python train.py --d_mlp=2560 --lr_mult_up=0.776 --grad_clip=2.0 --schedule="wsd"
Each number is 200 + 40 x the weight over the matrix's rms, rounded and kept within 0 to 999. Layers, rows and columns count from 0.

# layer 2 MLP down, 512x2560, rms 0.0746, rows 20-39, columns 1280-1439
159,215,249,208,191,173,225,199,282,198,213,172,206,231,186,190,190,209,154,168,218,170,179,228,202,209,194,126,193,122,168,244,147,131,166,259,215,132,162,161,148,194,175,182,146,224,222,247,220,227,175,162,211,179,286,177,263,183,227,150,203,210,230,181,209,209,220,143,277,133,188,231,270,145,242,188,225,148,140,220,238,229,197,199,243,185,152,217,237,242,217,182,258,217,119,176,218,208,243,219,187,204,223,176,200,196,195,230,228,166,207,180,167,258,250,254,218,145,213,197,219,227,195,145,181,274,208,193,160,160,243,154,211,255,165,257,206,205,197,205,186,160,196,184,215,207,199,181,135,252,208,213,209,206,269,266,233,202,185,133
161,135,203,229,188,217,251,127,277,228,177,213,195,206,145,195,150,166,230,237,186,200,197,161,108,219,206,240,220,146,203,177,102,213,220,203,193,145,284,200,226,230,197,156,141,223,156,243,242,263,215,129,241,149,207,220,229,252,159,203,176,232,166,239,133,184,217,157,239,179,232,268,221,231,173,200,217,224,171,240,177,157,209,200,207,181,196,225,197,171,227,202,166,258,207,165,200,220,175,160,171,241,184,233,259,191,192,314,82,128,188,186,219,205,233,161,190,261,168,267,211,230,202,124,161,192,199,219,228,227,196,236,226,204,236,172,222,137,203,146,174,178,215,204,128,191,152,166,208,90,146,212,220,225,188,244,171,182,195,209
241,206,278,189,214,164,196,201,165,140,242,162,146,209,110,198,185,264,193,230,157,206,136,217,233,218,159,224,195,168,193,143,168,189,162,184,220,269,165,217,342,208,146,187,206,198,253,205,250,217,166,210,130,198,251,240,222,122,234,210,196,190,174,244,246,205,177,241,191,168,228,178,138,144,190,221,209,210,191,147,125,195,225,160,99,181,247,224,195,274,192,266,247,153,231,216,277,249,143,238,209,264,218,190,212,242,203,249,181,219,175,242,127,218,208,148,210,132,209,172,170,186,203,163,232,180,228,149,167,216,175,244,188,148,188,188,207,217,248,178,202,226,230,226,219,162,280,220,111,211,214,241,239,230,196,273,178,173,214,213
264,166,149,165,152,223,103,192,248,206,183,146,207,230,191,149,168,212,206,231,312,228,226,280,158,271,174,168,220,224,264,164,183,208,196,189,182,96,97,215,159,240,204,249,235,232,262,232,180,242,166,217,177,148,285,178,198,191,192,196,210,148,195,215,247,159,164,221,161,157,189,226,153,152,218,210,242,226,262,232,269,242,163,181,204,228,102,246,173,245,171,151,176,233,141,158,195,209,243,205,238,193,250,210,215,232,153,157,168,174,231,247,183,162,209,143,309,207,232,205,130,193,209,210,210,223,172,168,193,158,243,174,208,290,198,199,216,169,211,152,251,183,245,196,225,130,125,162,157,231,274,326,187,176,193,207,188,190,201,142
275,163,277,179,257,167,169,219,246,143,242,196,240,166,165,208,256,208,217,222,268,160,199,244,183,230,232,170,203,168,209,191,133,222,259,165,160,170,185,151,194,202,180,249,215,203,245,291,162,270,207,228,230,212,165,197,165,198,166,223,209,261,153,225,191,196,162,215,180,269,160,219,213,195,217,207,135,234,231,203,210,192,218,174,263,137,208,107,135,186,221,120,163,229,172,182,156,142,114,250,166,185,145,232,180,232,161,203,155,205,191,134,231,211,236,177,224,188,250,189,95,179,188,200,129,250,197,201,238,202,240,233,143,193,273,152,106,162,214,245,225,228,280,227,185,172,125,157,294,206,190,256,194,220,240,233,184,156,197,264
204,186,155,197,201,264,179,273,160,230,175,192,173,208,213,151,218,171,147,88,218,203,241,247,195,184,175,193,188,253,225,219,286,167,197,227,147,174,346,197,197,236,242,287,236,251,238,197,199,223,199,223,169,260,191,213,175,186,183,216,231,243,163,190,220,206,206,198,215,221,119,177,184,215,198,147,164,230,235,237,194,176,242,221,185,209,173,186,247,188,205,170,135,258,183,193,241,222,156,226,143,177,277,152,227,224,246,217,208,161,262,221,167,183,234,233,227,172,209,209,220,238,231,216,249,200,215,188,219,188,195,233,176,190,260,168,207,184,231,129,260,217,162,211,202,201,243,267,187,250,189,210,224,277,235,177,192,259,205,185
184,185,210,179,223,208,210,197,248,159,206,226,159,175,200,236,175,198,282,225,256,255,182,191,239,234,197,115,196,209,235,118,194,201,157,163,191,201,227,250,149,247,140,187,249,212,191,228,209,192,228,225,210,122,238,195,217,199,199,193,200,168,233,169,127,199,210,162,196,182,128,265,142,204,171,172,244,222,269,175,193,235,145,230,186,218,144,156,238,238,208,257,248,201,245,117,217,229,195,229,154,224,197,170,195,196,190,160,244,134,141,176,239,211,169,224,135,245,207,205,172,178,218,219,188,165,243,183,245,183,186,154,187,207,191,220,213,165,177,241,244,175,206,134,199,241,228,190,257,128,240,277,221,188,212,181,195,201,154,163
212,174,184,148,149,229,193,234,194,162,213,223,120,272,236,142,290,257,200,225,190,203,218,229,220,260,222,262,199,191,235,220,217,178,161,200,152,257,188,218,218,197,194,144,219,183,232,181,197,271,194,184,233,220,219,229,142,213,169,202,249,171,264,159,230,198,173,154,226,235,136,156,190,227,210,258,228,185,231,163,261,142,175,232,179,174,134,188,202,214,155,192,207,219,217,277,172,203,182,191,139,165,184,197,215,208,128,244,202,160,160,178,189,216,160,240,135,251,167,221,179,227,191,189,180,118,184,189,229,255,199,198,205,227,211,213,220,225,201,150,192,163,158,186,238,180,150,249,225,201,206,122,239,153,204,287,204,138,193,196
96,229,246,207,168,277,244,202,242,221,248,261,186,286,243,249,230,205,189,219,196,205,252,177,212,162,178,246,245,192,128,152,250,99,164,202,216,213,175,254,185,229,162,233,243,251,162,171,126,248,254,192,162,204,202,208,156,165,234,223,232,174,177,227,166,216,146,169,183,185,212,137,184,192,231,153,235,192,213,217,220,179,185,202,142,198,175,187,233,261,262,199,175,189,57,198,187,225,217,206,207,213,182,153,188,140,162,161,208,214,210,198,169,224,244,205,206,90,204,154,250,203,136,249,188,158,217,194,232,229,205,246,204,217,277,181,235,248,202,107,189,110,206,208,230,201,205,195,131,192,211,140,204,193,240,188,165,216,168,242
202,163,172,294,69,306,226,186,176,249,452,283,65,312,227,296,298,279,143,209,298,302,200,279,169,93,147,201,191,153,138,357,287,208,214,47,289,274,237,235,13,119,292,240,82,240,65,73,137,60,227,123,45,250,246,126,215,164,342,153,352,213,436,361,222,473,201,231,118,142,248,0,181,303,127,126,302,132,176,143,145,262,239,179,266,153,161,139,263,126,273,306,251,0,0,254,363,322,363,35,516,315,235,194,83,158,153,277,273,211,158,522,204,238,154,78,131,172,145,68,215,237,14,108,220,142,79,223,254,272,363,278,220,254,288,177,36,234,143,300,241,128,119,182,97,242,195,250,54,335,0,176,296,106,103,212,185,66,314,250
137,204,184,136,169,210,135,175,177,172,197,156,232,256,161,161,158,195,218,188,173,202,214,189,206,199,228,276,205,177,218,173,229,252,266,185,260,249,152,266,229,161,149,153,195,222,180,206,178,186,185,237,207,184,152,161,194,212,210,251,180,216,231,135,182,199,214,199,148,148,187,207,206,150,202,194,261,178,163,264,198,171,206,174,177,182,228,149,203,232,209,200,255,127,200,190,137,261,192,195,198,211,200,295,202,196,266,138,241,243,171,180,161,240,231,199,174,185,183,194,205,240,180,240,183,284,202,222,215,135,187,176,204,175,249,149,149,224,259,211,204,179,179,220,161,177,188,213,184,232,163,172,173,240,179,236,159,185,237,166
302,185,263,206,190,219,167,243,248,252,216,192,195,179,158,211,205,194,158,200,140,185,199,247,197,195,200,216,268,162,212,259,259,190,187,212,174,182,178,156,204,258,210,221,193,229,216,163,158,192,190,218,207,173,188,188,217,172,216,126,239,168,194,169,162,166,190,171,280,193,197,211,224,208,241,231,194,185,177,304,213,198,239,190,82,173,195,194,221,217,218,184,252,206,215,169,175,191,226,163,182,230,152,172,198,165,165,182,214,182,258,177,182,177,187,236,239,217,235,202,234,163,116,168,190,234,169,192,233,225,206,161,238,192,269,167,159,244,174,152,227,211,194,226,259,205,223,195,161,234,201,183,219,195,183,205,183,198,212,163
146,231,162,160,138,203,257,165,207,173,259,173,133,125,261,225,243,260,160,237,179,115,219,230,239,208,288,283,131,237,224,257,252,122,196,229,192,235,191,205,200,150,229,196,182,158,155,173,206,219,196,252,175,231,192,194,237,174,179,164,276,152,223,168,209,151,230,219,212,230,172,163,212,242,217,209,165,202,258,226,226,230,177,235,177,232,225,278,238,180,255,232,184,231,192,186,122,228,208,197,230,180,161,144,201,154,222,188,174,252,160,173,224,229,194,264,188,174,148,154,207,117,172,192,208,217,186,227,194,191,220,243,272,238,218,245,226,131,212,198,249,248,176,176,188,178,186,201,142,208,187,108,148,206,109,160,217,207,218,88
224,197,175,218,182,186,254,283,224,233,235,186,127,165,175,239,165,251,199,248,249,147,180,195,195,210,224,159,168,167,205,198,214,231,175,240,195,151,222,203,180,224,257,199,126,211,223,97,239,185,200,242,226,201,215,235,195,253,143,161,172,181,183,203,301,235,195,305,165,195,210,228,243,193,297,238,155,215,175,202,230,116,144,273,162,180,227,192,140,212,210,203,240,253,192,189,211,183,147,154,214,218,197,218,246,237,181,229,168,288,124,184,179,187,161,249,236,168,168,187,207,209,263,135,230,221,293,222,221,179,154,248,223,182,212,170,236,200,230,252,201,192,129,177,208,201,223,201,202,165,237,211,237,215,213,175,213,214,188,223
207,208,258,217,247,177,183,221,153,223,220,205,179,165,175,215,223,296,189,242,215,187,207,192,236,177,219,205,119,201,172,250,224,115,161,164,219,245,234,186,202,210,167,248,203,270,187,210,183,176,223,193,156,221,185,176,170,226,178,211,239,161,241,196,237,259,170,183,220,147,168,226,229,166,231,161,202,151,171,184,202,271,173,160,267,164,198,229,125,143,174,272,187,188,209,187,192,206,195,180,212,191,206,188,176,148,163,186,166,221,224,224,166,157,141,118,197,208,181,149,193,250,190,208,168,194,206,248,214,173,140,175,162,151,200,180,207,246,192,216,145,143,159,204,176,189,195,264,178,113,197,205,140,213,182,225,256,184,156,263
209,215,183,275,218,193,196,137,214,285,208,201,174,172,136,183,212,148,145,229,236,161,261,179,222,181,219,138,233,242,193,247,192,139,134,164,197,192,209,228,220,217,192,218,183,201,189,192,220,227,173,198,298,189,174,210,264,261,186,161,218,233,230,163,164,221,184,163,213,209,190,239,211,133,277,228,217,91,215,280,197,197,165,267,174,170,163,213,287,181,194,181,186,199,224,258,168,227,209,222,137,247,188,183,153,229,209,184,157,234,181,153,228,181,169,246,160,150,198,166,203,133,217,210,157,185,198,145,167,196,164,199,122,143,216,234,136,183,176,239,234,248,251,228,211,242,123,169,225,199,253,271,205,221,190,145,201,91,190,200
236,211,242,167,144,171,210,285,147,174,125,184,180,157,137,187,220,188,184,172,236,227,190,178,182,184,224,219,149,137,160,250,232,95,194,174,217,231,128,200,213,293,193,148,280,183,203,231,219,258,244,243,178,174,205,229,179,279,191,175,269,188,235,126,189,205,211,155,234,134,129,139,213,201,185,217,223,220,162,172,180,204,201,206,227,243,226,109,173,100,206,157,163,203,190,171,220,157,148,202,148,230,190,155,191,157,147,206,140,171,212,189,118,307,229,254,177,249,157,120,228,243,149,180,209,165,176,206,181,259,260,143,225,186,205,163,188,273,171,247,246,180,174,256,172,270,348,230,233,236,115,189,230,141,228,225,221,214,161,219
195,266,271,240,225,121,163,197,240,156,283,225,166,176,188,180,219,120,185,152,235,221,213,192,147,239,172,247,261,116,208,247,169,120,177,170,241,267,165,154,185,244,219,173,215,118,197,237,181,206,271,227,191,156,252,238,137,170,224,179,160,268,226,260,254,121,231,204,217,183,156,225,206,201,165,199,168,150,211,202,150,161,293,253,219,225,216,257,226,164,162,226,152,222,198,186,195,157,197,242,177,242,177,178,225,166,217,290,187,205,178,191,261,157,135,148,246,191,180,262,195,216,139,292,203,241,236,183,188,174,192,206,172,162,245,230,153,156,179,214,161,244,190,210,209,177,221,105,209,180,125,213,254,135,202,261,134,194,240,165
133,192,216,174,245,252,215,170,208,180,191,225,201,222,240,160,226,203,174,164,167,217,260,185,216,242,190,177,193,126,112,166,266,207,268,132,226,151,165,221,185,146,226,196,130,236,180,154,221,200,266,208,172,275,231,223,209,194,208,224,235,125,194,163,152,190,197,176,182,125,222,153,239,223,196,273,198,206,176,147,178,225,250,147,192,217,215,199,172,223,205,148,103,235,114,182,221,229,268,219,249,215,215,220,195,195,230,205,230,203,264,165,139,274,248,226,228,189,209,209,189,169,195,224,170,204,216,270,173,243,203,238,252,205,178,193,182,183,247,137,257,234,228,204,191,182,269,231,131,233,237,250,225,198,238,212,246,137,222,159
249,206,169,219,252,213,205,142,185,230,188,169,214,153,184,173,205,142,170,269,193,233,223,218,126,225,134,258,249,223,266,199,194,202,202,204,171,165,237,209,142,196,290,207,235,164,172,184,228,147,204,197,194,109,294,216,138,195,174,158,212,143,255,175,205,211,144,126,221,215,157,216,276,266,206,207,172,278,205,168,212,140,166,249,274,233,235,229,141,191,230,186,172,202,187,216,192,215,214,190,265,206,179,250,267,204,213,198,237,225,176,212,163,216,228,152,215,163,257,208,195,267,192,136,105,131,227,164,217,204,223,143,131,216,277,168,233,160,212,252,152,227,173,228,211,239,233,189,287,191,170,228,220,228,203,152,279,190,198,227